From a checkpoint of a small transformer trained on Wikipedia: rotary positions, 7828 steps.
Each number is 500 + 40 x the weight over its row's rms, rounded and kept within 0 to 999. Layers, rows and columns count from 0. Numbers have three digits each. The size before them is the row's rms in percent of the matrix's.

# layer 5 MLP gate, 1344x512, rms 0.0664, rows 999-1026, columns 384-415
101:474502512500463513461524448586540487464571488485491484462518495524475539579485498444549515481470
104:518490419512486506456517526507466553474559546506530507562489538506480562508480529529563456498467
104:462466584425517492543454468509460485509522492458465532563485539495560445571575485508536562549479
098:475519572563460496511460510509443466476469549475446455489487547525539504457505475482542479508477
101:554502508457533492485514449509454488467518455489542474515544485421540569439468584499521517515545
097:531510404429476492469511462486504625482538521515544469609461473508523589519475442437523498514428
099:551437543413451523461513485505542475509560494487500497454435480499537525406512493556554504516498
098:520476460443465391467533573537427577459544540511529520494577488489539535500477461486528501514447
098:512461522485485499419458469530475489537476489483529468528451511552576460605496441500561539509466
101:437484449562541518441533488525439497510530432498441550497472495436495503416452452556469427525481
101:462525525458548525472472405548531523497479586575489445380512488478475459545481425465525493484509
101:591515516510478456519524500565511533513517508496542521462535510483514496504587476479537453447457
100:514561457537495416553434455455488572559497495575475528522548473520481506521511485525553567417515
104:482566539466474448520503443474545520494549479463466514515524483461475514460474457484470459464488
099:422449554498484540491512438524519438437536521482493429514487485477488504511465467568491471493452
101:518456509484501535455526564550504490444512564508481533453512515513497427478461553488491551542422
104:520597450509519507505533483504489495499466430509533525527470461506503558465476493530535513474518
098:447484512523534520405512496531484527472530430530465529518499575531520545507419525480502475476459
100:498538550470439459459563540450567466504574524542512564539546476507484504474483477443468468443467
100:499493475543551544445535498524471495519521552486456460459520550539434533463500525549442557462445
105:483476558550518557445536542473414536505548466473575481528469538512565498513542525530514475543528
104:485505499479471578483475488538453493425553474442479514492534569482510535545502456526490538547457
102:570458528549520568444441485430515476525464452473509522461547455486491503432525537519513486555487
102:501492504568548530532497478529455551506510535465572561478421514546519490501469497559463488515428
087:462405477448573515523531527457500485561461527464454552449547461544498502486544508470440495518539
104:568527501466472566525501514472568526503496468482459467530521468471469516512490484455545481545484
099:528495495431486506506485519527576479493485562509590510492513559435451528445541475550471570574482
104:491496465519499501493538501560463527478572489526499502531491481400515515531447517546481538576519
# layer 5 MLP up, 1344x512, rms 0.0695, rows 999-1026, columns 384-415
103:590559475577535504490474474435521487514415510487454522470472542552489440448422476443441472531501
109:531514581499447542585475493463387526512519488507496462529476516474533513488498464493497442550480
103:465475559550555475467541503485523445535460492588478472473429534532549522538510427568570595432477
093:488535456480479477541548476561529556514487501404488535527537498499441457500509503554510528487469
103:483454497501513482483502535489438499487524568543534526494480520476514444499514510549499542545516
099:483488507511559476567482577423565518508526571492509547539479492538426557468424479487526458545514
097:537475402437482536441494533485566436476474447511457500513470515458553485435491468503525489494487
103:473566538552475543509483484481537484510460492509547500499484482483460478461500467490421503489486
094:527465555537544442510457479548505511511505509510516482510479467469505510586505423485480493517526
098:545499500440495519508530487507501429605488535521526522453505574540441440512510514551452487576537
096:524492470488543482476503485497415540494436471514477503543495472471492512420477489434445528509555
101:487536435470474495423561535414484470493457515453450503505521487488518506561475452478574488560509
095:495431488493526546436502507604552529438492512450524490482470506516546511575455552488568484547493
104:476573438494412463463543439526585521498467517413494602474385496496543493585448455547521468521497
097:518479540531471470428485506494547464504513524417452548496506488497565514502481437427503507477491
106:574542435470492459558585493500476496447567432406461522540519481466509478522402544567589593498451
109:464533540459465528497571523479510497500517495531500523490499490479524475404486600486515473387454
098:557446519503528539486501434547484506513460512446511541439538457501491434454503584488516481514460
096:494499429447458558440447489476529536484505510380585554476518502547416477500494542541507523443438
101:499475542553509524521495487499473531503440468478542480476501460460504589546538395514473507483509
107:474477519444456510460468517517533448494501544545483465449502484463515512446427433414589513499496
105:487511504471512538530566569523440546588474450503491519486517447490525493519444484503471497538477
099:548472456527503536455478460558515511554463581554509490533438567464479567492531449522523475526620
115:506500432472482409488507465466505540520513507518478486560501434517475478444515492546479500360475
084:479513520538492544522538543507533437510540453503449497532540519502483465545535544488518533515508
101:496455457497517531533536490580513495480549473503484520473488507404524495519483502471475394449505
094:531526472451505476542475491515493481492533491538452411503496543473467570526532462482549485487508
108:581443431514511502492475467513493492545482446498526568534486467530500510487476533521503481499453
# layer 5 MLP down (transposed), 1344x512, rms 0.0615, rows 999-1025, columns 384-415
103:418463457554529499618523531479530531572510444489477532431428521583495467495464523482465467492571
106:522506507553456529545547472506500528454494518503488534497454524489528454543446412539520483535469
105:503517536478479532458473533502459489580490507560551449494522475498469473522419536495515440435480
097:477480517585550542434439469530489539464516487516495538517482470546431526500469451430473507535449
104:551478515438528535462516527542520477510492458508467519429431470500539503572530576523533470544511
098:542543532502529551460495459500499453518506528485453499413452535459436489509498550513508526481496
099:539529577454564476548474509461498486536499583469529502486613524559466467486545516463501554518528
099:446478473534439467504496501515501517454462489554549540550556461395535552446515465484543502529506
097:572506510488555466513482484523517534592427455438540548492457396425511442466511492468478490533488
101:469495466486426457509415500446558507505533573512536502435599514529497438545571503444504561427510
098:467514523470525468467442478425495452623551533563533465516444511501544511590542458504490409479543
099:480466518500486531524470521511571548318536474437476502480502528449507469452513520506496460534470
094:467482503590505585564489568451559576425441538532503485497492455432496524435514461524476502466492
104:508564438504472530531452541375478503505456478458588480544464472445496500466499460545475538469509
098:455431483517450460534543551465511512501478488544594488504496480553527540479563553497504431524566
106:524490471469505475568462448440593519495479606571454543561521466513456502489374554427536474533478
108:499503501491461546486473534470476471564508501546462495440561476517551533531518491502463452495415
101:444473490511593551546552467486559472512472504522507521479483491464554432507517436511485529490565
097:476549505615474541510506516528502464520472519464435500453470467522494493499534488577518511480550
102:460537498518576494498464462563473476420545507521460533518502552479524433473471475494507567493469
108:484472507425497429508470455432493508493524528490513534541496500567549519547478391447499468525436
104:438428508468458497484461541536396466416552524566481511471490483529461497471561510470565511459638
102:415597460452514482470446448499556535582502476500460549510564478489544414534515516486518561533441
112:538492593516550501576510503454529490433544557504448564558575435548492544551619451442494488488564
084:546515480518492505501560447510484522545570501549508488469429489478476539517407484458522476503521
102:520463492554576519550452451523537507505505427541452528436497493459471539523496447547520486497465
098:477425487546551527472552598478552526499461508556475444414517522494426479436534569548499466574565